Each number is 128 + 24 x the weight over the matrix's rms, rounded and kept within 0 to 255. Layers, rows and columns count from 0. Numbers have three digits each.

# layer 6 MLP up, 384x96, rms 0.0828, rows 39-132, columns 0-47
129149122148168181121103087152140161122111077132074121112098161121147193117123126142148134150103105153130111141130157158143148161153173098132121
094148138136123102088132144112137129096139118136127102117126088150141131122132113139109112155113168142102146156125117161137174115076125136120111
148090119114162100167121138135146139137103140163130153158167137145096097104133091095157154118125141127148118106101079119131163158146115168107132
151120146153160133135111097094130147092126147149156127124175120211146161146131113112129151119145145133154132126131103113135122094151145102150130
137119122114076127149136135145142123122097168175148161149112144143091150161150118158122135096123131117166158108123131145105123124109141126112154
140144118127125152129170094130160128095155121121116158114121144174109131133111148117135142154107139163118144140137137142190137142165123149108148
127127086149133137141134110144123116122083151114116109148154170155154100090098149096116150112124134121139154119103130082096093105132152125139121
111115095121120113133131137115140150133100157147114140128145120171101128145108106146087168137092117115134101135136102153167137141146152157169131
128135148102184098104135135114179126145085103136103128167137137116106171164125142139106160135128159079149162117154088114138162104104135170102119
129088124093121152159107139140150142154169127137140166114139151167093108167110133133126163109135134145090130091100135107102092153140164146126087
152113119084123103139087104143157122152113121127098109090122109098138109105139108133137122139163163115103124158124106106116160117158116139126115
125115110095164163153087127134096132130120147108115122165160074121127100130166118127100108133151147088159095111101131138144134085150165166144126
111176121134170110157085136123139169162160081112139114131098137149128125148140176130119109088148132099120150148144112116177135093122128155162122
128130092095102105157093128148131154107133086099156138114109134130100125130102101136158124139107145064092120157161161092114129109137131154080111
153084148082110098150119091148088143154115148129151145128125130131140071140154119175132121155132204109149136098145132128131119161176141100114094
139094108128181143122077103189163143098087165099190157163103130152133141125120164104110081149112164143133154125141109094086142102106135134145134
152136109137067096100106121140184135130134123123139176101145126128112120123119088148095139134130068157095147095108130136153158153169123108150073
109149117151116126139073172117124119135066155145114113107151134136104150145169139100174104140127105125111140095109120130155145135098124135146061
131143156183143134082093192140123152112176085103121128106120127140156124134146128132095073133111128102097138113088125123147089128090127088097129
142135123119125118112139128135093127123126120154125162178142128107100163142124105112147144072176118155148148129100110087128169151118171126136108
165092156090144141173116103115108138100110126112112129105115106093123110062113097170120171164165148144121105133118114112134123120126108149166119
159093114090140131114169163108124105144165111077112132149155123143107162146129145114169113140143177134107130115118140147084151186163127123151157
102139138131135133150131124163115131098118119120151143133142150141127124085116153163159135128140123119163112129111104134154091141129134126094120
117107153148110125174137189087082081128101092076114110120085179101143139105135183135167157133130131090118114097117105130103157126106130158163154
097160143092148095126110141163139121137076142170106118172156164121150105126138127125162140140152100139119138153104159089156114124090132151143164
155121124153098117154120168146168125128097113108098126151134096139127148113090126149144146106090103104097138117144128181085111136146100167147110
128141145137123112118124097143093141173143135092152120179134117091136113087140108175131116099129096107131097121127108123140154113129107166123110
095127129101184115149173117079166156134128110107113118138126138178103151088139139154144110158183134131100140105141125156137114144152106105111132
141090146108148120088134161125108134133115140126141126137171127105079085138138129106121119089160139137122126126169140108143146098133121138119149
122137123161129081142137112158108152111154155196128156126150138139122117164162118088110093149125135113143127141145112110135158120107140114124128
119146139192134132090145100157157123096126105122119133159160156137118092127133104106116121101113152090142078095116143136118074174127155123139133
120150142142096134123156114149135164105138155142124152123125122111118150164170081169104142136112100105188115123131111142109126123151112144141188
105159152142126090091140149121100103066147134145119084056169146137144113120181116109138124106128119159125164123114174100115112162089142141126091
153091150121176070159136123113150153145134151114139101133128117119110125150129133113172113121114119136100162086107148111117134083108138125110163
087134116106124110090136122116155152117108119140143124089123141134163171162116128172137143140137137112084100109110153133141137138101143102128128
138116154136154111169113137107117131144113118113156108155133118131152144108131090156081121140139130140162088093150090128143101176115172135132137
104109118173129065141131161143134098137128128163142120085110099144167168103161138141118171142112148167094081116127103147187115120116154101105165
190141122138152107118100100118127103136100112130104111102138112082109141123151188125172145115121123120139087108127128126117098111104133137119144
100106118134146084126107149169136138113116109133120090139135131141126114125148114118105131181121164138121126085115123178110111169136098102117149
125108153138159122105142132154121138144103134141166126147145142122130131155140086159112109149119096136159137137101141129161163137138111156160173
088095073097180156112119128138151151148170090128126107115117129092146112143145112144145090140161127127119089114168148157080143120138133136139135
120186102163103195146144110094173100115147128110152148139127107129144140093125119162079132140122134114132122130145126124137093091086129139104120
061129159133108076181138157153164110120137123160112106126171148122147147151157116132118108119160128148115115141148140145134131100140157100115141
114165103137164117117115094146117115133132092097187141128112120103101128139125137119189121114136095148147101057107089111157084144153093104159091
138117119128161127115098131105091166110087127098165157142126184185102107152118147135132128123185123121148143152161135150133099136108128141131142
161142133114099145093168132130123130149172130150112118173114120105157098122158133132107110119121084149170162123135138120120146086131124114155094
091095121122101110113076121137128152136134145086111133129169161149093146147144141171137133099111086172141072138115121149124130090171153140143118
095106138136142108098120128149159090120138123099145133130134115108098113104116112186129086145119091108090138117086094164118078186130147127147135
160148161117118153149112159155177143124105151116087129183156175143137114149137119126141112116144154142133130095101130137113176127139149173106176
121104108091128130108109141146137091151085145134124138108158107159128152114191098150121115107136130096145136127138126133103110162125134096140114
141116087159150087141116104129164118144100132099139143185161114157127122122157145161068104143111146113140179140076138107141084107149097116134126
158175129169175155166159154111125126160167173132111158093134131110130165083086102102144141111150142092143114117132121077104138108113130115139127
149127080122135128112163127126119134120142112135175138172121123096127137166151121151097143145143081093115117096120176142094152143135175119107118
127162143137102145124152103162105150077152134103108163133113095096113124140109112104101127120103169121117114093129144111120120108174132106096168
129138125121130108100151104152145119125144126155080171152126101130124102104110135146087110122137113103104152096116132133111104130106135121139122
128134116089131121158110069104137157151104124139117094119115132151169132156151129112106098145139118120123134104147129129128112142175142153132164
122173152074103154148125141134108107149142112127152131141126129127186170181159107144172169136128155124096206150109142165146151124145141137151107
176153159115096144145119136147151077139125140098109178111115102104102193142122132129180118168141136129108146129127128145158140144131149149122119
085124105141106110131151154113145154100107098118104142117111149115140145124138132153141117146123102092171082120163136130145114122144124164140111
108144096091123103148130085160144089091148150139147099100157114149129109174125095178116118134136122154162135126075116102118144112097121155091170
082123133128089187108134120138135106121084094146158111114119098105157125101114105150162143177140102151129117131108166121120153139102130123153130
118147151150138128152156137137118116122140099102153101142125097118118122073103115124132115119145162139117090129172124134105161151104087101123149
123077105104122152102122139128149091111113120113102153120137102148138107141127146133150137110141088101107150114111151099151091101115130149102114
104104106118159169114159098160075108116096148148119128148132146082142124173115103110135156122131104125129096179119125149118140153133134156101129
087143138109088090081118157112156079133142120145161118170099069129138102091109137108122164135141158128117136140118128121146118149139115131106116
111136194092146137151130080087127117155118156156155129133128112142097120128123164128115130144138107137134146091111106115154131144139081123134121
126132153156090168134151140157151099113147141120097172041102160079140101141114124078139152116138094089098107169143135142101083110156119091107122
107141121111109149105166158134136113111106145126122092134152114116110119156112163084144138108149115155095125117161118134150153114093138115130114
071126135139107132137136114121122130120093111078149118097110156125119140158132135129168176128121106095142158147158127057107165121143158123117134
138098136061094161134118125148129122099147125122133084113103119136147165138122078121140112140104160143078134154139143144084147125155084128132088
133093127114084166138152128125155140110174149145146140154126118088071151147148131123155120098102124131096100095144150131147100130132100111116136
161130093123135131144153108094150093080110118136136080127167130139105118161158138121107129174165139128156093137141152135147137115147184145106135
099127116170108102151130089112113175167122167141158140126102152098114108137093178125127096106133163107099120101133078125135145147121112151157124
079168123129156128144093113120097116124163115126141117121081104154125121078192107143103088079123136148130107128156133124138119092086133109122120
154080122142121087123115103102104135098113119166142127110130127110168151136125125140129097108143112078155098136162136133128122098099141140094159
160119104157079099111141132136118150133153125092100079124088125160151071102057137167113113119133146132071079111141097123123139140142084099131136
169124159130165112131131132113137140186139108159102125158105124136105137122096143126094103112118157142126128131163124144115157141079110146080103
136122193089100143142115110101149163103146135147167131110135138096102128147176091108154148127110145108124106114116049131137086123073125089137156
134117123118142126107131121125115145136113112138090133158107088094132134130124110099128154126135087142087116143128144128073114143158099160114122
146146166107094099128117136128113107107136151089127120122077116119110135090096108122080131150153144099153117144098114123114124075160097143169142
094111155136114168107165144085110102150154103131143150154099135102084115095124086128138152138135120132115142113142101113122126127138095119115074
151117117121107133141085134171102129150167136118098096177120107100142100182117150133121151155116140106140124132105115157167112139109125136130124
129187160129175116137124122127134145112134116080113117145149111136104133127113149149179142144128119133091137184107141097077114089124181135121111
098106094128113135139164123157119084145132091104102113115201096115123127117124162111087148169095143128120173124133098099132144145145133112129133
150134131158125099149139139158149121175110133131143141142148171114116165118103108133132169127179153109115126106151119117114114155124125130104106
120104142114117140199145126164148135138120142136130108131166160110104119135113093076117131121120118121153115124122117193162133074150135109132132
160123147132152125130107145153139109127148119130131107160184083093104088131129145120124107149106153159119086124140118116099128171135138133116118
123122133176137103103102125143140165113114159150103167108093122108074146160184101121126085182132099101158126117122105160131111149124149133175126
165108129125091131106121110141111108097121088148161145122130122196118142159092156138073105124129102168167158122144149117151119134046167104119138
142131104109128138120124131138192115161112135128106153153114135095126058162110131119151114106142142158133144176100101087118089107092125109128137
121109111103101151089132098104185112126119144150127112114078159121120151108118121124124132132157118148112103119135114089129129163144144096138090
093093160120181110127133086117112134147145139159132131084161168117133168192142144151129092153091115145139151134117121073116144171122123112165099
098153123123128142133134102126133101115150134172120093104139123108156151122110138145121119130096094144104157148068130117110108153124121131134140
133110100099140118154149128191153081093126146169097162133138112100126132144121151120150094125143133122146096135147138128158131159135110123153122
# layer 6 MLP down (transposed), 384x96, rms 0.0829, rows 39-132, columns 0-47
118094136064162121145124114108130110135137165139091089126133118153174129144124185119165091097152144127136097147139114133115156141122140150105154
082112138129124153142123100113106131113127114148175167144109110141117124104156082121136112068118129166148113134116168140179138104150096137168105
139058079113134155119110159134087102144136102137170124129138098144130125122150117151182139167153149180113112161086118122114155127081166110120144
129166125125113139121147128147141133171122106184084130134126128120102091082131144105139112142113111125133154121159113128087085146131094167103153
108152134133136120157117111101124110095150097100122080149098090098118105106156131136135183130081147104136141117113152126128173149135101109118143
102133137152129124157087146137099147144155152119154162116133091102150166100089125090152096090131116108118123120081099140111135097111162152143157
086124157109110151150101108091151128128111098136136138135112086132075130140135134152112116135111089128103135150145145108097141117089140094080176
134112075113132104142115093132105123108129096130131126160107094088146117126145152147129129117162100110116155153140129155133088115114127139159151
143095091142155146127168121151115181145145128161140085113129129142151136104128109152153153146145123098110147117130107141177118163152143139142123
130082099119143098118122093135162152160054109103125159159060114094108167168113122101121117117114130159123127105085093130091150158138143083119063
103177151171129151163149114086168104110172083163136165125155161092116120141101104117104135134171120131111145105144110127138090141111135117163185
150145091128120152115120139123163191154125107127096109173125136093150139113098141121146088116117130156105137104195076134124108120133147116128131
134121122111090132162124110156160113100135117147148139143130138098150126088114123171127119119119124105109128117114077134177116107089124122114100
099170140139110142137123153102121168130126119166118110120133159112167137110133100118149139114142110110123146122124109162104119152161131179148153
130145135168148122128133065143130112132123120132105099135110100066107182134093117198075128137150102158126089163111091115166120098105126124112134
161132110094154118142121132132100098137101139098103131135085111110111145117178085119159127123132090148136146122101128130175135141131112110141172
112150109166165152140160121070120099132152121123105071093152124128095150120124093159117107138153149104139169122158122138127136121084148128123106
145104104140146146161133119140110098115116082127109151161097111124125146111152112157118142113123133135097159164119128119126136100178107086096171
131092162105146109127154144137093163115111111153138119116161170172093135159109159088145192101144148122150115120107075152112105145101148120126142
147124150153119113163139148103136131109154109145148173089127146153100147136108154124122149133114114154142095161135140158182117100118161114115142
099123123153127129094137150163133143146147118142164171085136114144109080149139147106142148126094136128122138135129120108121148178158140141128089
140151154160101182122124146135166176137075136128155063101126106087156143114167149116149166174138107111164087130148144162134148154120116102149129
169093092103100162081149120114139078096113164118156101136101098160157115129159137134109131107135086154086127109168100130128105137146118137114137
139124160090103123125131147123136114161146130155114142103145130099161150127129130133100085123151151109123109127117095123153113143095047137098129
116126132144102102136108164098088164124143120141116121160131100123070148156141159133147150152101148096149118129116118156077088112141175142126087
102148105112162106145112110172129156128132081141149111099168128091142135139125123119114118162136102142127109142114119115133149146135155115130107
115093091100114102112089138159139132095144140102120126121126134123156131096153165092114162149159150150120196092112133131132154210115121113118133
097145126137124139088132116095168143151135100131158028136139121124131091151108116104101132098089153114162138138105136083114105112108120087134126
102125109118125102171091156140136131122123124162134113121119123121119164168121149170124170161143105153132091108084110114157133117114134106147169
100139173106127081113139147130092123127124114117149140139125124114135153148172095124117164159142163075163130149155133159144148106149158124140109
133149116105147134131133146117181131147168181166102114137143116127071150115119119113156103099132109120147110141136145121137144097120049178117111
124125096122189149105134160089137139128163106146088134125138078134110137093148170154113148158110149134104113137089148127114119118159110123140116
155103101130109138105113105110094106183103072111115094144066138111177163131138116158111089134124091109147180109145118104129129147139119108113137
145138130121152150097169108169126126104142128142105155110125122147126112104143128100105146093164166115145069122146153109177117110109100146078114
157132184123132111150122151132097100162152120126116119144094159150145098138104121103085098135145110148151133164117095131102105139143140109136105
133117122153149134132144131099122120094103180148158152179130117154081130110155136067158161100149117123100128154141118136086132100147189112151132
101165153151180113110115143132196152152183105129137151132117148109146114151075139126101103141125090127141130152137141110102147122142111132146131
077117089163115163137119123171128135138177111099143155107116127165108138110120075130111090126194104142111136126138105129140118118150117131105101
080120112143123114128100135101119145144133088139163180096153152105121167122133145147160187115151101140128092134130105107149147086173128108155142
159137138125122124160131124136147139109128125133128115129137132150131097136103112120159132133112174157084151149169129135115121127130183137127079
138149114103102126116133183159165123148064104136130125112149123133035183136101070105084163146140125125086177156151123123081112145165130162127130
137138101131149109129155173074082114130089123132137098138132107138107110152115094097169117129147126138125090106124118124155151148148145134120176
119120098180169129116110156136084138116116128129176159128140118113133105141116114125099128114116138128145122094109178109132121143115109120168135
104165133133128129099096103163115108170143131131124172147147107117146132098122087149136143150169166118161146130132105104161131102141190130126137
121173135195116114116090146149140107108146117129100097138147182099127159158095108167111174067121136130146144127108106101126129133126136127121114
108137158152131093127127144119143125153105067146154125091091120116093142114144127118181137128108129159168111132113142135141107159150102151122168
157098121098140113137095152150132178142147133105135155130170109128153099119143094089173105160102103143111167147127138146133135146143161153174128
143137139147151136086118134139157160089125101162137142157151132113145170126165134155126161141093136066112137108139101138131117151101130132086138
124122126123135163166143123117108145128136107132133102085128094117112139154135100159086139152100099138113165125122123094069125148131072154143105
162128152119112145169129079109157121161134113129132174140168148142159090133071161142103126150144130119104131166136118104146114108123148103118127
103111080117126133112171097107139146132147161172057157158121106147158113118131135119125168121130135097154128110136163132167159140151185106105139
083104102110130121137141132100108124144168144144127142140129127137166073144146078082107104115112142180139130112153110133122137140172113101129118
152179096102111105132133123138146189133157119141118161171090119185150118114105094144112162114166123157111140150129086106104090125142111140132131
147142123159160142117135128108127116147154155183136147141087160105130101146129142121143137097179136146139109134134142125145111179165109119152110
101144105129126177130157191087130142117129099120129136120115182154133107108123134121186084132123157101133114145093135124108155170114118102134125
134141105120135132100140148127124111145121111128129146110134134078151106128106112117190119093116125128140156118126151143133134083109143105156092
128119135066149110123125121127160160103108109170145150113090123157149135130089163113168096187125095100132106078144162119109114136123133141132126
141154111137133121116138107146139126150169139100096118124132136137124093144097168132102136108137161081121153102089137126161109131135091127102153
103119094108133142125114093135113130144156122132152095106121141146117128134111080079113128084110100138083114106134150158101116138112113166101162
100165136138107155083119097132150084127099170115093150150116164176115132095200129143173180149125137154126117143167092101088078145143130164136143
141115108106211119143107084125127109119169169077106156111144128131116128109149127133074074145139124140130119157174144159109174101158094146145117
124081142136110129130097122152138109134110151119067125144134128128157109141116128133132141115094102150124134132100124145123081101152125167142063
137141183135126155172098137076135101098077119127095137125140128114115125095144145162148155135120105086106167143114113142127136131167114149113137
141145149154145122131104140122154099163175129105119163129142166186151164103122068101162096110150143120118120129104141149150117076098171106119109
164094122140170144103105132117087145123135152115091130169118154125108123116109134132134151129174118139097095099109131084070166107101122148135107
130114138150129127149149142097106100142108137109127150127139135130129067184116089096138105091118092147156095156117159130128111110157110151151094
107113115114112155174114117120146150164138141129155101129160131114175139103149111102178112150162143165127109109071129113095120172095125190198114
143144166096172145135147144167095118117125129155124087124118126112147133104148179168087147139102107106127114140091128097137167133085117164172104
173143157117166139127119099176163137120110143123125143161108156139111120139124123105106167143119135110095114125120134178119154132150157180128127
108118043133129125128121146060143114157083095098137139159167108099154127134142142164163100184134135106128153125162119100096114099145135130127106
152140143104139067125152165152094105126109092141116135117173079142165141132098124151124125143172128135130149175099154086139149141124111121146104
119104161142151171155125117133120148167135145074156104128150167134166152116124148090113146098140122107111095141113121102139098122081132152144119
146140137147151123084120164119133119128141141148091148112132142154097131147089131167162148152151114159111150191170175128135109135168138147126105
128135146100161116117104178084150103101125155138095120132144143136128157154154135076142152154147115107095103160158117135151154113139117123103106
136118190133109100126157113148149130103130124088139089111140130134136115127142146150112138171130125093130141089121124210102174119135106114128109
125106119143141142114126124124138164131081134113151193168181146107120184105177131083099114166144132122157102114141127178079181157139166118103091
123136131134139130114153130136095086114133148081157131091133136168185101170127133105155101129136131158166155148146117098138088120128138167146137
112129131128111103178123093111130114127148129128096146108128128124145166115165113093091104120169091154156110129149137131150166119113099133117138
106117138110119167134152111149126122140147160095119139134149128070088128092120158081115140103134157143166147139091142152142132112145145109095155
166164124087103138096161087144151116135153133141115133125132096096131106081130127181108141120099103131098128147101073099118122174091120086113127
096111117165120118108096160123094143107080101151128157114117165143126149117055126085125112142154126119135139139105129130135088142090137136149124
173124145131171151118154146095063122108137149135126152099103127142148171095101132147070128107126137136162115162096126123116151074118142149123118
109154121075118151130143106098137152081129143148116104120147136169087114160119165108104119163149111105083133123145120133138110158172136129122114
141086134142134111131112124139165136114147110127101163110129126132154120099139112141141149103159168185132122096087137134145101131135092081107139
129126163123119143131117134100074135114115111104128127146107113113080115178144150123129146137111166124109106100143131102116163107133139149139121
162142109143129132140139135127144171127121124108097144124096149157132130081151123094154160153110137118112134128063108137139127145156146156151111
131136117113132096083086098119108129126116148111109130152112128169072130104138172116160150106121139137136143182108138067142092137102111109141106
128146150113131107150170107067069127109064069102158156141164116126117107137145120123147157049144143138098121127128133089133129129153125128136174
145164140147080079146111140149140156157115152113147164146135140084142117100159100140147162110134114138119110158138130118084113150121144153148131
156115137150153168081137126104102135120171108127150130128120122137116108131101113117123171128147109104131153093123131136116149148128158194098088
147148135144123133131079114133141124109157125095132169134146112168147195124152132096137096135141110117123171149113127158129141095143132120123156
172126095130190148134146128144136111107107075159142171111124160125095155072176149143154080100104136139118105142152119130153139107155144134107142
130129133139122099148088126099120114071147151143118127146141122104162107147192118136134166154151125127116126171141105142138173130129131146137122
161173128146125161143118121134145137128117099087125137143101188107118128113170098146172145142087105102147120145111103159131122118080120139106143
# layer 6 MLP gate, 384x96, rms 0.0829, rows 40-133, columns 0-47
149142164135140112074150111133126178119142132158129114148119154115112124138141108131165161135122106140124122130102141112121131139136136140139130
136156094102180111185155118084065100112150165139150130124156120094129098117127099111144150119161116124108142124123098125088125143125067127087100
166087105150171134152139139133164101135138125114152082118088104132139117169152159124124163129108136084097087102151149137125117132137101116136148
139135140081159133077161150129135114127112157173154118126130122122136129143130111143140140143113114076135098115125114137138148181114124147131106
138145096143169120100079129133100083144108090183094108099153144135145131154123115126128144121110118104132084150094103062148151117135115142136100
089128182132114127155130114151152134106094152131129132150134116113118123117134136127155150153105179125103123161183082143107171138097128117109118
124093124129103092103131145108146149116164133121113097088120174112133108147130146111123141172101142132148135082110112124139170127121167156112127
088132106106147146119138129116122107092129168161096118123138140136153119147121124107139117105134105123146137116119122122054167120157137177119092
132148077119116089109142132122080126151123143145113115135110151130141101105130125127142151096112137091146083194094116127127129168160123127148159
107145116131101136127134168111149124081112129112192130130120140107143110136122160081121107165151089143130134134147141105097104151081167175174169
144132172128109094110166112140131141128161125148078104127151144133136124070167089143106095122135167183124161118145142112062133181135115117148114
111112120114103118088124110127120083116130128137129120102139111082131114117113112063148138157118143111151160160093116124120124156126124136141143
126181156185141074091131139092161110137129118120105109126128123131145073143118127130164138093127132149145121147130104140129181131135141168156151
144093100149134143143172141147083098134161140167096103118146130129124108065152130133116126126131093070114093166112122172124129128202078134144140
149130152105155151131100113118118114144163086179165088112091146148113138114074089106141158158111130105138065119127163083106066151111148101138133
101148102136156153094135081086142141148123154139089115115154134150146153096118084150170114091166129114113105141127100096145117117122146126179129
105118115130112107099110122141125075150115168122111119093146107132097146125088119142151110140150121146115130055135168154143115128085122145110079
146128117109113151161142135110142119163154144148146153134129136155142118132142156138098151133144129071157107148164127126105179122132146140159095
103141159163103119145133159145146121151115120109156124079112110122096141122070114082153120107083132107124133099144145069112099114117159152108113
099131124135143076168118084093149133136124129103090095129166124126127146121187140118154107149172153109146118170138148153117109127156163131131112
168168124152122145137118116149131141144117172160136115167087158107103130133128128175175158123146098139141110101093139128117128128110188110085125
161100153118091115155164136094125124175107160135137131117129141125153121121099131131171120111148134156131142147129133098093140174102133144165144
100175178118137148137122143124128134109114081145182109133134061129128176113118148122135163158147159158134109090122187103103089183146161176154148
152124101099193134111109109121145155099099120087167118124148112123098108174089158103134109132127127140115143102140161100103064152129131158103130
089137081130150134121159115151080141096086114069144107139137149103090130140126099139145121095154123147174130164148088130112176175122139098109155
146124136108140135121149131153150127176137125110112126153111193161092092081139124100121109149177142134099110130171120156089167151117143120162112
127145096134103165101163112127121124153141104136176133112086129106123142172082090108122150132116127121156142110172133132178136121100111151169129
157133164122122110093146196141133103094143129091142134116128115107109084098111120080125145130104128117106151162188172116121163164123162149140093
139148137108149132151128155135130123135104131151121125135154110121135107138146146103146123191186097147136093125124130095141126113141148142146126
149137162132111142162140162087106115144108100100161089105087147153075097108128089129172100121129159116127116089112127098092146115075153084103139
131162152092092116096131144120138120093083156139142116091171107108114134102116069122112148110122130106124098120144126144169126136107175118137122
101118133163131099136133173143119131121130134167114103090138129142115139130120135127144117088115155160136118072133145121120161116120112175139112
141164158128134144150118132146071132072137115116143124147110114110152115146131143106099167170167127154166124136144130096107119137121115145106074
076134152118120153103094144111103157138134125140126116071144130090148144127122164122111136126188145114136125115180147156095154120144138171116150
107126113129135158094168122105149125105135123147115145140100150126110123099145113137171120137105109171135081126094127080106124090139132122190151
111106125136130185109151099116081147144144112173102093141119156152114153138153140159146140141167151130148117100154121150171146132114117099168093
152184149085162135099129148126119141117092150137139125129134092123146117113143188090134131145117158117175103105125146109122108144140136121150153
162128134117090096144154105124154117139155142091071116110141101160113102109110094158084078141087103122156169138126122159123107113142152111120116
093153145113130082143106135094161088123136108154097141094112107088141144174149138130066130108116132131134132113117098058123119127138124143133098
117153127145171122115152078106143103128171139134116158101121117106161122145121147177148084136082088162132134121088151104138094116101110107126069
083146137117116104083196121138113165093166137134138107111145155143161139103138136118113115106100142111118160126134109154105129114087120152110120
091153099142150104144155139113136134163132126143101133092167089096110134067155120126133138115098128099108147150109132131142092151137143130157143
133123119143120163089161158127113140171154164129153124122189113078145105099149145182091102169145113143096087147155129183143126122138095118123103
162152109083129157139135090144175139117126122078133142127136175148144167162137152126154088132137123152175116150195113101090126081111120152121116
153107174135122114134159132123135151137114126135145079124102133138103142104117160080152117143101155112156099129152141141139211128139137064156125
108105132119122120159159113125158123146139119181094117085124159155138151093137125148088149133121173102106048112125124095122100175103140101126118
122081112127119141104135126114101106153105162135148079077161159112093116135146096107122098144075111095112087152165126134166118142117134117093135
120113123091152138093085119114106126112160113117099107134087129107142155123121121136132132109110128085158098155163158128107097108113124120155123
099125159124094170152124130107158140116116099123147155123135164133141057139127127153083078097135138145137102182127134133096133168136127128119166
095115117097135099109150136140073149093149148146143145135167139087158127109138163107134112109148121070139143113136093198115095157141107123132108
119128095093132114171153133153105097151151153133134110083160136123139165167118180155120109123089124084162143125093074118142129147115137121121122
119169138096132129129139128136076145119157143105140086101121130127107144195134093132115164111157134163187117130106123110088134121119122168154136
094127132127139130119148151112100089126164118137194161115133137137067132130175134164134147127099147098109077126077139124154149103110137133076152
113094107138132087124109121115090111145109167130099145154145147169149119100103089137136095124130135173092143105116107153121149115130132125122132
100106120138140164095114158114153129147155125115163134143118167135113128109139140088152130131153128135129112092128137155124142128169132126088113
101135108145163127119120149073094059177180148160121146148130118127153122193158136156109098097094125120171120135106131139121102104146118148127138
146120140165151127091140131107173125119098123098138135117141144088159153081117090139126174116112143123160146114137159136143082141133132151138115
158149123107141115134131102108131141115107073117101122129119109184104150170100114148153122098128137155104111116163084095130121138155132104146118
155119160097110095158123129125053133166131104136106143098138081112165094143116122152136101171114102130173127138102156113068140113136132124159101
195095144110157114141123079126116162153176157115100103136159125109109134126132126122161101100134104136183107165175084178141161152145090126169122
114165126142168197092128113124139160121132140152158129104139131139095130093101137128100098136095142136123152146120137130138106136145114133133105
111124096144105138108132152154148107148136172159153192116146147112112134137159146161140111167146127135132150124168126128165118111121142182131066
150142148098161122165117104112126139136142128134169131113116139165139132111141166095088113127113121144122122151123120096179174147108149118125073
161160138162140126110124148111121138133090161118114130135137121118122074119099124114170151114096114158147106124125115094136130087148125144154150
104122116106165112117131160136106144131095145153150177146163103099114128132119148134124149112156148132149153118129081162086095149068107130146122
140141166106098138068168143139127138101117133093134117129157117118122116129169155127153168091151151128101106108137175102162134103148156141128096
125147139136167107083120105124104132092125104156128163152125133127135134140127143128122138170107127164131154134129119084133090141103109169152141
092129086111133121137126129131117090101093087117162113074104095138113129150113114143137156116117146131150120126147078085107161146115130140130155
097185137098111132119092150111149130136138122149155118159163128111150098150158139131124060157117078136145151086102119127111113092163148110141115
186141115156150144099129139158139115161141145120107086128138100102140112151120138095111139111139133150162179125087114100141116108110146169110081
111154153149147106088146111114136138157120103100116144095140141084121172126116165165128111079109101112106103130122077153102151160148156129151169
131134128112163159128150142125113136132139107113148140139150092127102101121150137146071156105095106114120123114149137103156124122096108133137138
101123106145158150105134098135128152162120117117147137151112118120169075159143126169095186145159078151126103141125144083132173134171142094107105
126105109084125114156168118158158122115133110152165100126133088142129124128109130165105058128127138121124100130143095090089133145101128093136140
141127116104179087170139117112148096147134153100104109165132100097086107133134122176126091087094132119111141149115103147050101158099124141121108
147129124159097154146149159126107114150103124087105105148158142081138144104129191101167104140126122156132101123116146158133111145110099151160163
112104115122116120137154149168144116104089123179113115127139134092165189192132149158146134125105119143136108115108092105147186104136119139127128
129093144146122115118166109136148129118158165140113164161146141096143150130100108100131114131132138121146152122089112121112097152132160115163098
080147146130130134179131184109151132129149142148147139101147137116127143118156162089157063131133117159118148079131127092087141128111143120137095
146124127119150102108136141091122147145178154095138112121117102102119135156131075142154114118109157159131111132130111119105114123122094131121140
119118170128143143141119141110117124125128090141151102151186101095141181198127151134116074099145122140100118127163119138153128122108080087096120
164119164112144129108131100102151105132166116152074135168075141112136107146098113142118077064117163079101115094182089112127124115205138109084089
134137140106096160132144115098118105153144122112142156109126100123119108154150152121097127149123118137126141128120106178120133130169139102160114
108125130163117173143129104132128128137135111137100116098142126122140147108136114147122098115146153134118117119119105112134096125168112126114135
110118148142153116130123080120107125138140128119126093124130123112148105152137154116140084141119130118093134074162120088143155121095123148119145
141121122127157107142137149074095122104163112155143114097102152116126159113131144124153114126145146137141113178134148129155089111121085136159092
129144165156122131167147194096126122122134152135145141106128113173103180164168177147122084126100114136141127182160093178127128090125149113157126
153138097121148106098106168079107156156144098136171159089131136129142138097134128153147135158122163148149119110146185117169130116116088084115111
171108103049157161102127149113156068145115148142100132183168135088139119122128133118121149096174110128169161187166120105138107147112109099137139
126114109121124161150169112104122115127120135119147112111153137147139079118078127073134151136115133124120153112135103121159137148111118137120172
121133132163151147119117185170139100114129123183130138099145140095118161104164092137099061152127115114155126117142095098117164155144140109141125
137135122136119129134122152103143152111099080145115127112144151089133133139154098138118100118096099161148100113133149097101144140115124148147109
105124156160145107143159114152152083140145103128176143122171132144122169116124153151146125144113126112160148108161087145129108160152112106111126
142145109129109113113097132154140128100124146136140148122108100126134127138096112149125162158140124149130099143139133152137160082158136148109111